Each number is 128 + 32 x the weight over its row's rms, rounded and kept within 0 to 255. Layers, rows and columns count from 0. Numbers have three digits each. The size before them is the row's rms in percent of the matrix's.

# layer 8 MLP down (transposed), 512x128, rms 0.166, rows 313-419, columns 0-63
138:111171130156164199187135076108180137111103135172151130098142135139201107153099177130158170157162050137125176057183150101133075162190135139122108105149076103105147196151097152132116107146112130
126:144132124118073071099134120039147122101132126146113133187150128128087194115131097128169109094105152144022102154107088116114122142142091123128140127139128165147112105188172108121091104168086115
031:121130142146160154125045164139136093187140194152112129094106071082146108112100140189059088145097113111166128172128164169120106146057149161139123124118142142095173109088134139151134122112118154
034:160124122102104168125137151098132110127127079131120204110132136123147112109116118160109174194147118086195185066080088111085081133145122139186148106128166114106084120129159176105142107153119073
122:134177142121165170104125100179111150126139139159098147136140123122155149143132143119123137097132125118071117147160129158143156129045099131125064125159163150117156086143188169091156122128083076
119:086128169124093155124164135139111122179152147158078043114112105095128138126029175108115149117183146132128099138102115111116148119171121173189143104096123102122156148170192116097135147134076153
117:140138184129135140087101103113086074110127134110143135121153131119113122111166086109149121136126127123130092110186167135124183091159178176128076103084167112160171139140111142052029130095093132
122:149144147083110095130071130167117176129153146136068128135133142125203202095160093145155115121098136130099119112171152109158124114087103142129159109070094123045124125142065134160081120118097105
103:095102119149139141162164132143219126108116123115180164120163110129103195074161091130104145085099076128117048123112136099051105125142144078117107156136082111116180150119112155106087125139141058
055:157132147104113125157128141156085146105081117129102121122180130104136192027162112135136141154182158138154126133123132145088096155162118143132156124110122117098149082135147158081149151109178182
117:123128111088154090145138145133123152119101144182103116126099120166122088129071143151110141161142102156185089169153140163152166150165157138138109103092119108101101118099121123126084109103179144
116:218167135110191180191098035134072162124147103173098132165089096167122137120130106135100140101108144117103062084159095117129103121118071098105176060131174102128151128114127146107144113119146157
128:111102147107129152105163169082164142124097148155110125144115086095167108182202159120132159180115101091114177117127135077074173149104178112072052116162162160101094087163077138105130146163144112
125:063123089158134149153130101050106125105118145087117105148092104105118133123087121179092133138102064074141089140153170124144135119091118203123112135110120147142155146196119132117165152149096130
115:107110127165143194156076104143138086131097097067173099111109100140122141087088123133151147119171140122125102099142141119118123171144133103175141109140119142157192147117132159118054101098145138
124:167102099098145151127091103124166148129125123129176109107112151131132102137147125152106123118153149132029156139141147110122068119106167148137056079150079139111142126136144138147125092071174165
034:105114115139122173121137134097100193124055164082174093096116121113104086104156128122097152091165141123169119200126104211163129163163067150055153172066111102092124141129113138151107056153086110
031:127104085152158170124060135089087146118061084097103148126118163148093139134160096066174082147103179126101125113142149161093100168120092151145101107159092168102145163168140191111105078123110088
122:151130169132115163119071173136066129137125119161143095133175112131133150111172136124065158112144047080117106097085137090139156158077118099126146146179105135081105133133112125127079131143151131
115:162083082145121153166090140190176131167134164130097158153134064152165220135084111177140166159086150121168108113159164115086093139132158049089142134097142079148105081142113158083142113098124180
106:195096185054137097088092149129091107152117167152094113106074092136147111164137091136120107139135183116075071144122120104131110187107073131125091084126120121162138134146143031112075103098147148
122:158065146074104122158151103116125109137123157128190147123193139126139106085128127162139084155116112121125078106030073121197137115103164134144132101125157136129123152125077123136093136133119183
039:159064153100200151144131089124105137069084114109119135093124126087149092137123115132154192114141093125110139091109096176145046140091086075097107129119124178119133127148113131112114143130132161
044:113097124153096087139120169128133183162106119100174132122136133158138124091129159125136130176113177129106038164123161142107114108138139129117186103072101166117151075049131184122024095116193133
118:129148136134101111178117146115163122117131116125143197149164153082129143137124126099116172133112162097165092143064097102052069139088081108142108117168169078054096127124123164085151162197131136
135:168073126116167146102076120110125181138160140098103083157101088168148131170173141104167141101094151171088091059133158103161079222106066136121113089105137145128127122114167172143083114078102107
101:101150100135092065076151181141083122120175101139070077138124107160109165074177142083148145132162127089093133123108188111110165114121150098098139103131102108098149168088115077115180121131153159
130:115091156139153079142108142124143104138137160139114164144117179175165131123110184134125084181048143133150096116165133113077135182081181126181124108079111129128145105152149132138073098115187134
085:161164143085153075104111116117092151159132118102124135109137094081080071080110087126120123129133134143148133142121071112124127127102146139093131143112168165132095065144195139068098079193188156
038:081068169175125126104155138143136116155096129100138152108157122094175101112169121173171146140155125115163103101114139127081103111109194115107118096135117107120127019118118109121125080118105121
032:076229106213123123202112088169116164094144133123152100104150120146137129172151134121146128153088172118123105166102120126075179139135131110119095154095128112122147202146104101115110135137176140
042:131152111134159133110064116087114153139123135119145148155077189152081130118015148127132135140138120085153123139080118140137106115161133139138101120109140080153066110085132137119101105134130146
077:134070164129147096141100103091067091144152167139120117128174101135108085095133120126154179161157105152056166128092131108198115215170119165126165137130096115116178112121178137080121152105109139
037:164132194117110163131103155109141148095087163143128158188132120141126121155117160095084117111179115134143122184119103075110118120129124116076183102139099128154128099187138132072125112135155095
126:105191161134149069147102149092124200116120130133068050132120124138096102097143185065150119145095133078141151119140172074050110126149132122093141167084098127117122154127161138134122069106142128
046:089087137138151070075084118205141130135117146134171186107148096130209135179103139119100134160171038072171153069119137142129104147112108108165141106109116099144082167130141111075121146140166123
048:115140162118135120170161161156126114110113129078169129129136134128210132168167189093083154129130123134119140189140158131117136085117104155078142103082120192116155170093142126172109114170142134
122:147116098112137166148105094135093142148174131121154119066115098118136137011145079128117160090100135155107141078096099139163133167113104147132128112125123169161140132158096136154127187118154104
118:145105149168124151152122103148156128144117120142183102136114102108131128118127142094121066147135096179107169149093127101101153133117130142090096159109172186141129130125093084112167141166086153
030:128131113128155090098095110110146159124058113086148130102169179156045148067114156170190143123117041231117097137153148090135171149139137113119172094123191166147088160127140119110121144088170167
112:130147163137094124154091150088149163148089143135072161105121175092140127141089094135141063135134035121144164108132113123089157109172099153073085150095131109103094083137136061139105102129114151
112:091145122128100127071103144154219130132121095130062072106111116079137155136148104154147198099165144101110141092118157135164121096108180143112129130168176202111082158115070149137143128117119164
120:138154147077068200122151117144158157097127126156117115139079128177156147066086154121077118132097140152086169132135140070126125141178120159108078160117145123105104110123123098183137106111160136
067:103189098133116153099125082125148068111138097135133078120102142186178160080106088141159140150128163133115122151154120099113126159133121156122175045161126109145143173107078112149044122140079119
118:092157184130064116066107163101075152135189130134165081125144089137123127074103114144127135093141083203180079153130126054107151110132109144148097127102131173156131141082077130057134144164109082
038:097130170041129122145064111125186120125141145100130084143149162164135131108128116105144160123181125061134107114120171078088070102118107112103129111118180116121117125076147202171113124093179108
114:100163142169123137122142082107059179128131124154137121130204116148170066122130179086140157078113103126058134127197114151148131113185086099092091105119136143149068139137143108101168095129167160
048:163090110128135099163179055127111129183100121116132142137099105093114122115108168094247210187186155115104111118123122113147137117120173080160127183134119204128034130108141105087126134172099104
117:110158117178113106143044182188162119140124106158106163159130135129109144025107145136118125159106130120101072082087169157099003143099142132152132128102144087134092137146107118114061108143111118
131:130140130092123095123122091158145119125090044122114117144120114139184180115092141180126159077103165103127106124112043152104102092119141073155168125156114133133126156143092157143119168132128198
113:157118105179140070120189129134102116103210158162105158119129196133157107134132141139089141140144126210087096137141093076080114141096086104144102078091167068144108097084141125102170106150171085
118:125098161153121134167122147138129169086132153188101133112150105186134074125147170125149132160144113081138189144154169117132098142124136097115141174126114100143100098118124125091161077142108117
111:184137101106117100134151117127099190139177107165214172102145107169116096095176173139098113096133158153092090138098138146105159156193183186123103111175131101129128143089132127134119209113133096
114:141117119104046164112148127122153102144187131160124109131181168126167118155154116153158104167130117044133172157108123121118159134109160160161096101174095111107147087128132167190145134138133123
109:144151103099115145137125107099164150156145156154134130090048137061168111118158177106188080061141123102125127103180087095123102160092166190156151146084129114154113145154125164141117189149147138
121:132172093102122163115126151128110129105132162136112160076137070051117150156125104152149119110181082146150109148128104064174152128180123094142126133095118174125123114152084095152114135143122090
045:089134140146166103172086123222151117151077088119141171151127069150156121169129140063110188134122131127117148128117138144096132128109099105128160106129113088129133156155152172098135082151162137
110:128117138145174161095071117108161140135143096145160146200125108131154113068073120159114190145137096130072186128154176081166113139083133147136069139121080155113148122145159130124113134113157096
125:145136165137136125080104109129143091110141090112095114163129108139094151123113183111134185121102183058125149177212134136061170125092113078094125148182090135148034141146136118138188098166080136
030:109132093090138126168130148203143093044141131151116161126102151096164139129104100118111128081120145124131127128122111115152127057098159152166158118189108129089127204199118163132114098071142180
124:187079084155120142131119139105084119135129159101147095116133130118083176089205163200138140113099126109151177143133076092146091099169148066113083155146125127100183159130164132119111136150140121
040:084164125167132087075165166106077084180113129143131160135090162108108188089089161159230137176113093104131057104116078128129113135088179143105159106095136106130089152133112136090067121159159145
123:177101138138108159105158139153118137127195191129075123149136137135138134111042132173110150126124110178095127094111098134098131162094109134111115147073116138177148124118129136162190111159208093
125:104161141152156126110128060124121128156118139171132106163144087143189097183170105117174191104167104104103155116073127162152146172147101134115109123104148138177055118170131117128097163090185213
127:127136104134106180166076130120174168122163130068080142201117105100141164133081103128131121085133068111127140046141112136133081128057072116126113141118172096114153156104173146122111108131133148
041:089086105139131148156118192129212082126160111148108119100167164164162128151149102146078163111064137099139152128209135165135126161112192131126078130120110124135130109180113087119124137111132108
093:123049140123147123133149161136151113135130144044106140106107091096221142154142128123086125091178085139117176082154078087100160085043146142145106122088103095175152126105061152117137066172117161
123:085138143132083092124104146109172146163187161125136107148141084067088165082111084094182097140136166124108102126144089128082123148100086104165152094111132137177106146113120119110151043150105114
050:120160113097121129111112116125060154150136156136105165155125151123056164122071114186159080216182134150133185108117138092143170161114157134132164176128180109096110137140153131113132176157141177
126:098119160156098165108126118102177123108160165112149124117167142146113142166099157165139168077115179123118138140138163156108133154120063115155131117172157092068162149148117157162149082124086147
128:067146120133144125148124146147115153071154160171098121157152170164125144162075118096130120083156164084110167079098157140059099104102077163148081062094175085137148124076129148139172166189145190
034:125072130155122138117141110161124110145103144169114135126126127118077152064077130165181114117108089115105171118130097186201134182071116115106150143138142113148105135142114131121154088129135160
103:115117101149176125079105122110211118145091133076123137114143138121144178170149137121103104166132132137127089138121114149129152152108155140162136151114137127135115123200143174092127102076101113
035:074166152112067122108115167105115111175145173119075061140113137115107124134133189132130070130149110126113091115114046138164133138145119107129129141128136104106108117130077153170183150202130221
135:132154124126080084116114153152121118117154106163179102168100107149128060046146126146126084073153187127163097068165184134077162129129130110113132134132095090107112148165135110145241155111082099
131:146117097145150146136091138176117149125128143137093095075094126139123142132118083143124202175106131131094145111148096079138139114135117177146116084117150188191106212124105100069054121133115155
129:119137150125149125098123129061174112088146159162115081138154099131111128177150145164112127099153164119069131172125121142180169126148103135096100120127145142131088132128073182141180121120125130
127:143127127137134157077113100108208168118124145119209152101111141106164122142103155163238120125108079124081109108171127128181141120092156111156147126140155168113111119151076158154106115126107112
137:134103145146134166122085094145109123177120152130079094198086071096176102122146112181115163092121146139106149154087120110148152147080089165159194098075230107132233101080113128094149101145065161
037:127182143174041119095160085133168074105107166093121083145131103157143151123122192122144107116100129090114144133129147159131161146139128210164148116120115147143146169128104137084083137120136078
043:141147150161112191070141109080177152130130117137121122135106179102083131165125114182179111170076105118105099116090101211153097110106167122180129153190121123138119151132124094171046105123023115
111:157100163071126147178159079107123135113132116093135094140190110103159167142179177161145095132164154135081118073102067139159151123073119116129074079098156131111130080082097163088074146115165129
047:111139176109153134115091140130148125104115109125144076060088190107128124129127118123142090143092167134124088126130134132136139149108158072113128110077164129125127118117129098072059118111134151
125:063074160157119174110144083126112126132116102145201124121130135107183148143132119122123125161127138186137154177072157115112129122111142178077098123147082130085128109141068137164107134142139129
121:098128155092108168132144168130077055174097203135173142155129109138157110150052114082074132164126131172171101130143183078107115096116136186119159111076135146124105060174098110120115144193119140
033:103114114140097080143155154119162133155114131145117133116087093076127144145160188120096147139178101159132114066126164122164085131131159130183097096156137178112194124095116090073138155120071099
037:180090158072128131109129125117148104123106129097097211092157206077195152126142104126104123145150042106128110120113139117133091095051153167151179126103171142130120123125141130186102113120160118
136:127137105168153140089112115106142116134123129146116044135156146140110167093138118126223144085082080109096131172098156088133122104149127128130129145111119209101119079083184089124129142048130127
110:153190143111158096089107087122157144143122094172000120075042091112161113147156137125170108066145130089121086096176149083121099122054144140086087113175166132132087100142083151122115131092115147
114:101090164121178197157121088133111115153131152097096144198098198084107144124112142128083112124128166089122129133146120181145096156155170086148132164070151112147168145135157130157099056130123109
134:140113175059111161112124149132134104154167126093144080099082083145172087083096146128112117112134091133158168108102140086139153149103104120135136140162167109166188062087116132130154149128095107
118:133177136102146123143093125185148130073147128068050139127111089118202136156172162104131160104153091143113103106155130107089132105104054065167110098101084130141127083108115155138107112117220176
121:147145125136145094130160156088092157136139142178098146145168108134169150095082171155095091112146117126136157051164151116083120105172174110107117136188092109135122139113105128113149170198082146
069:128118173130200209119093033179130130171117125132087124165134161102119114128137146121123138157141125111147122126127143155149122145136111140163155124087192123124143150109135111158098085081058079
126:085089117104111126112134144128080122098095170149085110179134038154142182146087149167101169092136197091154157131155117146122143156131115160134155084083085164132129051123139087079127106150086109
037:130091088102222137203080136153143144171124127144111119112176122176137180140106131151130163116105116164139161156147173128155122132117128115118166113123147163034129160075119124160094167139113102
118:072113131090117140161031151108143139162138107144064127121138118130105102147113106141134135144131074128123152141120127152137113137136179134109142129114128100084176137121077130048170073162128214
046:056130158125183098131086170150170124092102132105108129105154172099215191155115133089076173153128126087132143197126117154085100096106081101136143139068157145113108106091128160115113072194129140
128:082139130131184130136086147079163149096175188069099126128124161067121119127070128128131110127109103082118116139139184116120120084083144172111181095140125119097160183125166139104076100160192065
037:126178139138118108109154090114129105182156138107078085159084086154136135102052116101136094099072132128125087158162134096127115105125154110100148181085112143138061201104083160177135139112121166
042:139139154132077084125134168144142102122094090048099172172133134122130150138107138122123149171084140225144148124096157129187110177152129190168103096136128158082108103146201079129107147091121153
121:108111122213164090191139138189135153141120099151118092140149134123137110108134071157176141122137170135142145136135155130147126090068109125096106126130137183094136114103166121111036094140126134
120:132102134108138129099083138121177114165124106171099149118062200146148101118134128114098094130140182103157034065107186111137100119093140121102124153145138144145100097169146146157062153112107079
039:136136143196129125124113136097126123156160148128167095172131113096108139125134086179089124103131121187136066114109027159135199117138116175178117093170167126168156134121127116077133095226072199
120:131127163072136144073189173119114132099133171097104105085170146129164124185174151157147142146161198221063134091084120118145145144122141170078117080156135143133115170116112091097084194126169148
128:093107162072087092079116182134136103100153120159117099104152127098101145139100137165151176112116107101136189160152096132154089129143169147107154114141163152157111142116100127106119077168163133
118:164127158122124122143158086163138171113172105141088155137138169086088143027129123123118135144105120120111163102145143130089111111133146132128146116112104155143139097113109121066119124079086111
# layer 8 MLP up, 512x128, rms 0.179, rows 314-420, columns 0-63
119:183160135125098131194088185053145077179076091116147108102129129118163174149154100138120146113131108059114149110146186139101096141145131138133128156163111104008185108192157128094118136059161099
037:132155100192130079129090106146107140152086072144097123186115146102112144185142163081109107113102122179120224130189124160182137133160139130128168091150137217112028111103141116151155159126116110
038:144172114196099061087113139085105124121111110142096128109120170200113134179154163130085125067080100171152145126199156144162160121177111114123140170150123193108160146135146117180162147094104112
118:153153111151088109108151137086120174105124159125144102112146131109138086122133138035038085127082119152123136130133141133181120124133187133143111149196152132108114101152139155139181166122133124
120:132120156227059158098096089079156123118090135171116107106105108123135139119125123164127153118074110105157151150194207200199125095163134152126142176123124145101108111126101140160175111132122115
112:098187121159116116149166097060134115091088080103199167101100124113112124121159127126164097123128178169159126208137114099162095124152164181041105132149147146113116118159147157093128114105096149
117:150111133173150129091181109131139124180118148107066170116091129102090106176113152115095093130117070090154122140122131203132148077093106172193180127154158164137091157162166158149116168112128143
100:163119127117124125103136154123059066079083102141175083117131110136080137130110173116128160137100156229168155135171157130100179147106121118143112129119094123149111126215174103100144103160116179
060:151162104187089084125111120081110117157110128174137138133075124202085110144159133043098109144110131137158145163173137153176162112123137159129141135168100196126074085123148118128143180113095119
123:095131120148107077077125133119159136140139131151139156060099145148085091147145086068136169080132157073155125124168126129127133111205141136114161104128156148068140174096151121132121139065172149
111:107114092118147094160184075153132121099121118147211121143161116166105100183111123159120146110127161182101143173160162121152131152150117168152189135113143162107126142174115171109136116040145131
122:135107126133112136085167149124120166154108142127129125147110141191127143122210096102073131152111100154177142201175106123131177164161176178109149146185133145157032096120115130131173141149135142
127:111138131098123127134106144065127137127149086122143119109129089147145152154173099103131159071162088129107160192109107139111159177127127104097185123174142122094116134146164132103131139142154147
107:172144107185130144134129134099133149134126128115158157074126122131116118121151159163084117155068123146193127195094145124175142127174139132102112112159129164101066129166129145111129144108081145
117:096166128127071087080147113142133140100148101125130153064085168140095060130066185108136067161096150127093162168147155095077171146143115110130140072139119138141121135126217170115137088095162095
045:153153118178075112124141097126141085160117117135100132121095117147072119190154160076122127082109120138185124136243146133141143135146140120131151162199155152119080113099151116194105195075126101
036:141155136149110123137156106103132124148102106120165155173102160169118071157136148118102135106127100129222148183212136124137173106105149142089099134148127110123125127078126130173127121078125088
125:113174121255130048104159117089042123085130166155091185148105075107123165142148173139109139175129139176120174141148120120125170171135118123130121157169126131135164165120131150153176138132144114
111:203142149090151091113143157129105121089124062098093163104142162100190147205191186146089167086120159083203150099122118146171122118128120111108104116112055131109166108126185151103109104104175061
096:075130089136154045119097148119161044102148132174120135170173063131161112150149108139121111084156102142126131130108137128116086066132145114110119140121079111146115128184114092078112133038174106
113:096154046111136111141108174113120085147161083107161169179155126210107120187167208104122126176119138179131167099119132094085129159134174151135106117101079122078133090109127184155106131050125160
038:178205060125108053156121108076127178131079117123128130112129057218072141167105158068131122107126112146168176159159121148146160111155146166183174146161063152101136109138131098137120122102085148
047:174163095197125072150129135083126121145155064169112119176089113134097100166117166118131116119087121156168178131140130165138153170150116143114161146167117167097111128126145113131134113119119128
115:121167024129104114136110087103133101101121134115132068143120138162126148135146195121106181078070214168186112197125129143124136190203135181126129135125129146093120139086142135121134174141115120
136:124149071133128142134172131143122081180151151101097101136110130168094107125168145035119135113113040138176130145166134190087193132124113161152211138105155197135131140158136123185124171080156155
098:103138125166126127093191156094076113107088102135066124076075139151145101102186107143136147178097073104160130153115151124193141148137133183163175090204164143090014077171140139150175117115126165
127:098130094131108101113175182134126168154113154139085123122090089069117072191105157108126108164123131112129174207131232103095191155133187170138137136104130220083101152130153135074118121088131137
079:148137077158141105086089119157069137167082081104159103130042113118104158132157087056037097080144094124103123118133123099069136120136118110170160135146121145131139215072141158081156133122101212
046:151187064173062066108142132090114132122129106144150130106119117172077134221142178081089101120118143173186157180155140130161164152138154125107162156136100210126118129133160115132146136067098121
037:180132108146120054102128122136100076112132077150146132139099135138101127199164169100125102123126116156161155142131159135154151115140179155112170112163103186088110132103141109138187152092152116
049:175215111159122105166098126073147201108099149159160162065099186134119117170146161058086146124092153113140171133155144154149154141147158141174143151135148170121123122124141119124134146105139110
083:151130131158143129109123171102162119089070065178099135154167093161147082146123158120138055149107121156154195173123187174139156129122178169126133107117096203150068141177124104100137131061078133
046:127198113160107114133132127089126135129089070125143183129096119147089053178190136060143111105142109120173158150204144120145149106172150161153164144178124153132109112140187139160130145071146123
125:137129101112094128132086156098104068118075135171197166164132122161108185147199154114116034117150133228168140132150135187175113110158129142147105132099127107114150102189137189212123151109075139
043:148174101158094087114134128134086118133123067181127151136092129143084124163155128071098097155096154143150138141197156150107133128163125115132199165152110160091123136127176120106172129082117048
044:143223065154131049134118130085116092126078107131121143125085139150133112165157109090069095120093140183153156147154131143118119099139140126132135126173104142124132019136142134132105169123114122
113:086191126117140126127134133122114152082147000182100082142159110122097147123147145079098125132147181088163117117142164113127089121148100094152083086157075175100133173154152192109144185069172166
119:097121155107092138111145127069157134059076072190152100096115065097174119158115136153114084130155098127154190153103135150134096117147123097102105082128173172092149146148143171112143136122110121
037:144169109201094043099117154099122112138117083131115129150043130134121118187127165087137124133130164123153192161138143122109167121112145120128164129146096134100111145151168140147157130103130134
112:138108111200108149144174104130101126100088094176109101095102178104090180130124105113056145144098073139159130152215151142189164111141232202173103135102148146104145100131126092091129132125098147
114:158124060138084140072152102086152114171073138172105139118158137104138178142156145127092118137080127123142125135157252169163125103150143149153099118139104174120135110099084176184139153064078081
127:125119111176114092116128087140103087064111133184237114142129170172125118123110121109149119076098107153134129106165124114166167116198139164078146085133132180156114141139124126164189160146076134
070:138150112185111091115157139142133133145081109165166168150111104153128116198158130088081104124088121147169155149209209138108175102142131134151167145158098230130119112155159150136149131086106074
115:106132140196100126164125137044124093106103088145099157128145093088139170121120146142130118181106123161161137127135157119151125212130143175143156121184082097155122054180152188173125153124110120
045:146156125143125078132158158101125142132141111135157183134095133151126090152119126058118110104077149123162157175152140145100100134116179140161193150135080160071094121147138118138163134108130126
107:124187138125108082200123132112134102119138136077141118126109099128137161164098153107137130074177134088161137072112158090103075108132176088138109165116120098132161106105130130084107097064125152
051:148143097123101094117148113091103135154146071215188128152089116233108126155146199098107096117101113143175151142135140203142136122140158146106114162173117164128124113124190120108176125105124108
131:139122121113061164109075084138050079136100114159147078137143178097111086132140130101090122163105129202120122171194214131137148162172166199069118149110141142088119111147141085153211178122087139
120:157166159151099135135090121104148123127176107144090110145111091095099142140079151160154080163116150132126149130118095116057123145163117093159156109169035157114077182133147143112125084144158178
105:126136077160088096090122171145134114111149105117098141149080142201147055154134164103113072090151128121148120146127117154075141151162140093138166129183089132103088142210134134101171132120043120
118:186143108119069144079072098112164023143096116105153160129154081136134110116179121143103072154121090159134127115102117191156113171100100159163159144144136111133133094153118158155126201083094174
114:123109169112127102141096137120175191144139082153101181164156151102117075183122174116131124157132150134099135149139215130122140087123145108144177096122119092037111156152158140107128136106146078
109:155123131126122066120093150151116134070085076114167117094156199139133145135088116073118142130114081099109154142061134180168099149144154116140115171181164129148137135134145177115132095105121146
110:068171125099131058103110130105115127120135117095162077141060165173117130113127141129135111193120132135107159124156121157123105106117095122091113144107082129146046152141167064111103114137112153
120:124140107131067086135163120094111135097092129117157111212129110143151104138129107126162108120091155134098150114113117121173121158119119200164115144138162203081119190119119123137157130137110156
051:181165120177084075108162116100125163112106120138164135097087126138066100143148128134115118114126113109163141142215143156120151055177135117033140169136102144086146098130187120143150136100091127
126:124126125151121141108155109133149090076189088115118113120154129160144172112114129108162140151170084134212127113203109089113154152142120218101164197166138151069081188131160087130164136113125138
125:223150074177086150121093094072151122147204143157143164128123096108141146128122155140133102156137115107183146126121124139122100128175193131124108119154134133091128120052164142159174167113083074
039:147189104142077107130177115120122122107130052162161136132095137186095119135155148065132116129087140134159157174155105174156110117144149123124122177155093199076138167176156140140204131058120114
132:110129127192149120140182148074077165168114094099140137082116093100126133127211141135120159121121154106115141115128146090112081178116104092122084117120117162101170147129211170085096140027066077
041:151127070138116067069167167097089161118105092142137166106100109146089103169158172104126127103083140124145173179112172170156142088195155136103121142151077163114138101120154121155144137077097129
121:103113082147124067098147119168116142121125110113143071155144118184141108130132169087114075122127096081149138113103121113099144132100113160140147136255122123113109178142142096133137135119132149
131:112134119124137103166066172139142134154138101147129192178134154168176119212198153156160135101158159113126145113132164118101089073125161104104137085087099108114169082137188086176109103066122109
126:173138170171134156174115058150113184124178117124101114112133116095197092120080093123111138122080107201126153160127145140145148088138124153146122100119151222040126180096176147133142148113112106
039:156196108176146068145119070081160128149126124143136101130133158232092135191151151087109121118086135175170110132190179147103163118126172129098161154141106189137102148146096121086149125091128132
101:115134105134160089125146110062157183139156055156132115170152133150096101174160136079149100147122165123127199104137216097116112171138169154130103073109129151058110151134152209124137119065163148
116:123156130118127142184087172101083082110073128120097135150167140120072149154192119140104124103129154155136167127127121133146105168185104160109164139135086115085115115206145180119128098000148169
056:162139110190097096122122129052119166114112061133096104142103152149124109171177141073108090141077143162202160139131153142146164124179122086114152120135101201129128119137159129123116129075082107
125:171145093193100148115123132114144119159138140199113177129084072114132166123155104139074136124121179077203129159105133140112098115184164136183121101150162177103108101087136144113200142091125135
123:106155106132095141155146161121144148201116155132062085159123161084172100115178129110081110100110133086217147137118127179124106093157104139156107163192133091128143063150200182194138112130113147
042:170184126170073100093131151126083145121139123130180147191118168101124107159118198071106140131099130130146156117191132160144169098135124128117138122190104205091069127116118113136168105090132117
099:126121061117148073118098127123120126138217081138190122156049128182093119145104175088132112109151122109137133203143102111137169074141160096115162127163129147149100188091147112115138130102142102
040:143179126150125106174146076131117172124103115175136135165158113183075117184130118082092130127089152163201139170190148136126184168139164145168126143126128156107098091122176139118198137060140135
133:092153179149130138069110131058071131119118117098153125129078134079131071127160138146106071057080136147152156124136121127149133119118161088150106137194110171114094117203202141150113141124081140
121:118134111135129109092085168128140082155087137113130132145049074098100094142096144078133159165130133152157152168103164143127113132119152170113129215205132128177085106188166107113152122136127099
126:145138232119143128111094152124144187058116131181091104084131109132126096127195135101039162145082129097119153139083155156178119165148143087167158089170141118137080112159120111133177122097154144
115:136172119125113115150152148154113131095175123133131128118142141163120125152166126132116042191080102077088130124138176104122205155165115090211132106122140129154163175144160164146102150082108150
133:170158127136093150139141141133099113184121147118115137106108148162151129183208137139062085073092101158159152113123162147123140133129124183084162137132135165044162135175156178137119152059149140
042:122162134163109083141136137078109085124065109141148134119095140213057099154145176084104109180088138157145208111123149155143141153149118122104131130158098150105120082125163121113188106100128146
058:122141107189098088078133149126130152105116109158126147132110090183114105208116172088094099109078138150137190141139181137122162143134143129141167127192104176115117111142185130149152114118119083
107:118185109146137059126133129038104167115143132111137117133132076170078067150086211085147132202121123106143160156111134104130144142082134123079112113132104100129059089119135122155113170112163121
039:165169110202095107149093100129111099167091154123131202182093121162066076169175184093110131110110113167179156154207143136122152109155125144118139161150124193130082113116157105197179155099100135
117:144165098146091146141051112116112070150149084136126197164150159164089151126125113085102063162143182140150163139123082137108092150158156163160120158135131156134088068091104126165134115079128160
128:111134145115143128153104146119148129162169141106133177127123084130124019149120164107142110144019048101089208115114152092098116099129176086136169144136137116134110104157204108114125086108151116
042:147159140175119081121122122111145147127126113129129152125133145167117104194163093074109177106133137163181157128164144112120117090133179161113173117185177154117130121142169118151142128134130116
041:133164107215093087163119105059134125144053120135122140136132123173105145173124162117113123118048130164170130172205110155138154119152183087111152158136144197136101090118130134158122157107124058
140:166120125101124147159123114144159098085137128146178153144113153102127112123120128069106177174101154075131153147127133087205112178113134126108145139134139125056133122184120203125167146106156152
108:125155076117095142108102152120138101171085156161149101192166131159190149131118217101152111119098111188121115112172132160103127160194120202131121164151093117119143071165111112173157172113085083
115:123155116144100142130103135112150123101089118125115144099135163120094139126147110138094106138056097168136141148151168177155171152186152153065163164160142156114169161135124150170134178097078132
135:144162076141109138105126127116138069052128111126077173159163106119150117141139175153116076111095131185123133150154113125105167151109131155169162128164121123122147064156181144177163204095101135
110:117129127125118119141073096144085185137183041137111114082067138140137166158109123084106071151131126170228138186230152101147157116148147105136163162140153136097128176078210098118173213133147117
122:091146085137085083118194135099139178071118141072115076099098157147133142170147158082123135102140159095135151093228142152161150102091169144136144152172160177114133140140141070124135066123124137
062:104185077188095085111115150099156159130137106155131168134075112161103108198131136099115098152114073136146179145151173130099140149153160116136149143166081136147090176133197142134157153058127145
123:136139140095034092141152143131119119120094095149110150151158143105182060137121152132120137130069153143115163145104106179159147123094131088154187095112148113094084119194169141138157089129170157
040:146180094188087121099123158117153082106090113129118172138095127160066102205167152095088122057099109130156149141175166158155166108153165118129146137157108176132118112126120080174139159116115045
105:132131121143097133076141117134106059204070135119112155164137109106114053139156165130077127153087125163148150135090128193147116146086106166136124148188120143107115068166153183167107144066126111
045:154187098192103056133141125130119126159106113159130128117109161155097141167159160106089121099108102161169134151196129155104178117154155111143147167158132102136113128140137090173148149095136108
122:077138176119105098100145176076141122107087133141085112141102196091146131166143131142141068136116135083108152153122092144175100117104123102052180148156072117121065094161151175153115157162119129
040:132163132143128110118119132144084099155155100152128075160107152192037120163150160125122124135128112156150180189168163169139138111124182117113171193155127159116129173112153125113154143080113100
050:174190132119106041167180119121147121146121109136137161145076155155099080188138172119158114111088121109193162137128163117089166111101181128139152159127063196085119115127150148109164171097152113
125:173123145151061103074147127110176103135094145134119157163143187105087140134150104144078115177078148109144136095108138183091071081185129171166140144199135142093109114153108154158107134116081118
112:135124114159160085104113144095135120146085141151138153176173153165117134140095179129163077159119046177090124121186132144149118192167198182148137152125078143136099109144134125150137133094082132
046:171164120143126069136127096081134110128119112104148094128097130145119111183134115131091094063111135161170155154180178084117160141174153161108149137130122140106144122141155162113139168070116111
109:061107116095143078130108199148145128124117143105116156202136154165122156167117140135134129122137150159104162128088159077080135134134142132114172150112086119098084137188121125182119096077128177
122:144144108103173131120104145132173111150089139143108188194134180171123077124117130118110087154042201139132188145095123141105122152095185149165145146148083151095147085199151117155112153131096095
119:137124076133103069167125169144113144124130066140107147119132121175135116115090132134131094146104153084157158113097160148143129060105136110067122171111083120130112113177153105138148183100136092
112:087139042181121081174132095146138138172095114152175126123102128136084171111147122119136103109141100084243147079168131097078124072135157118159102097154156144145095150110109107104137148087166083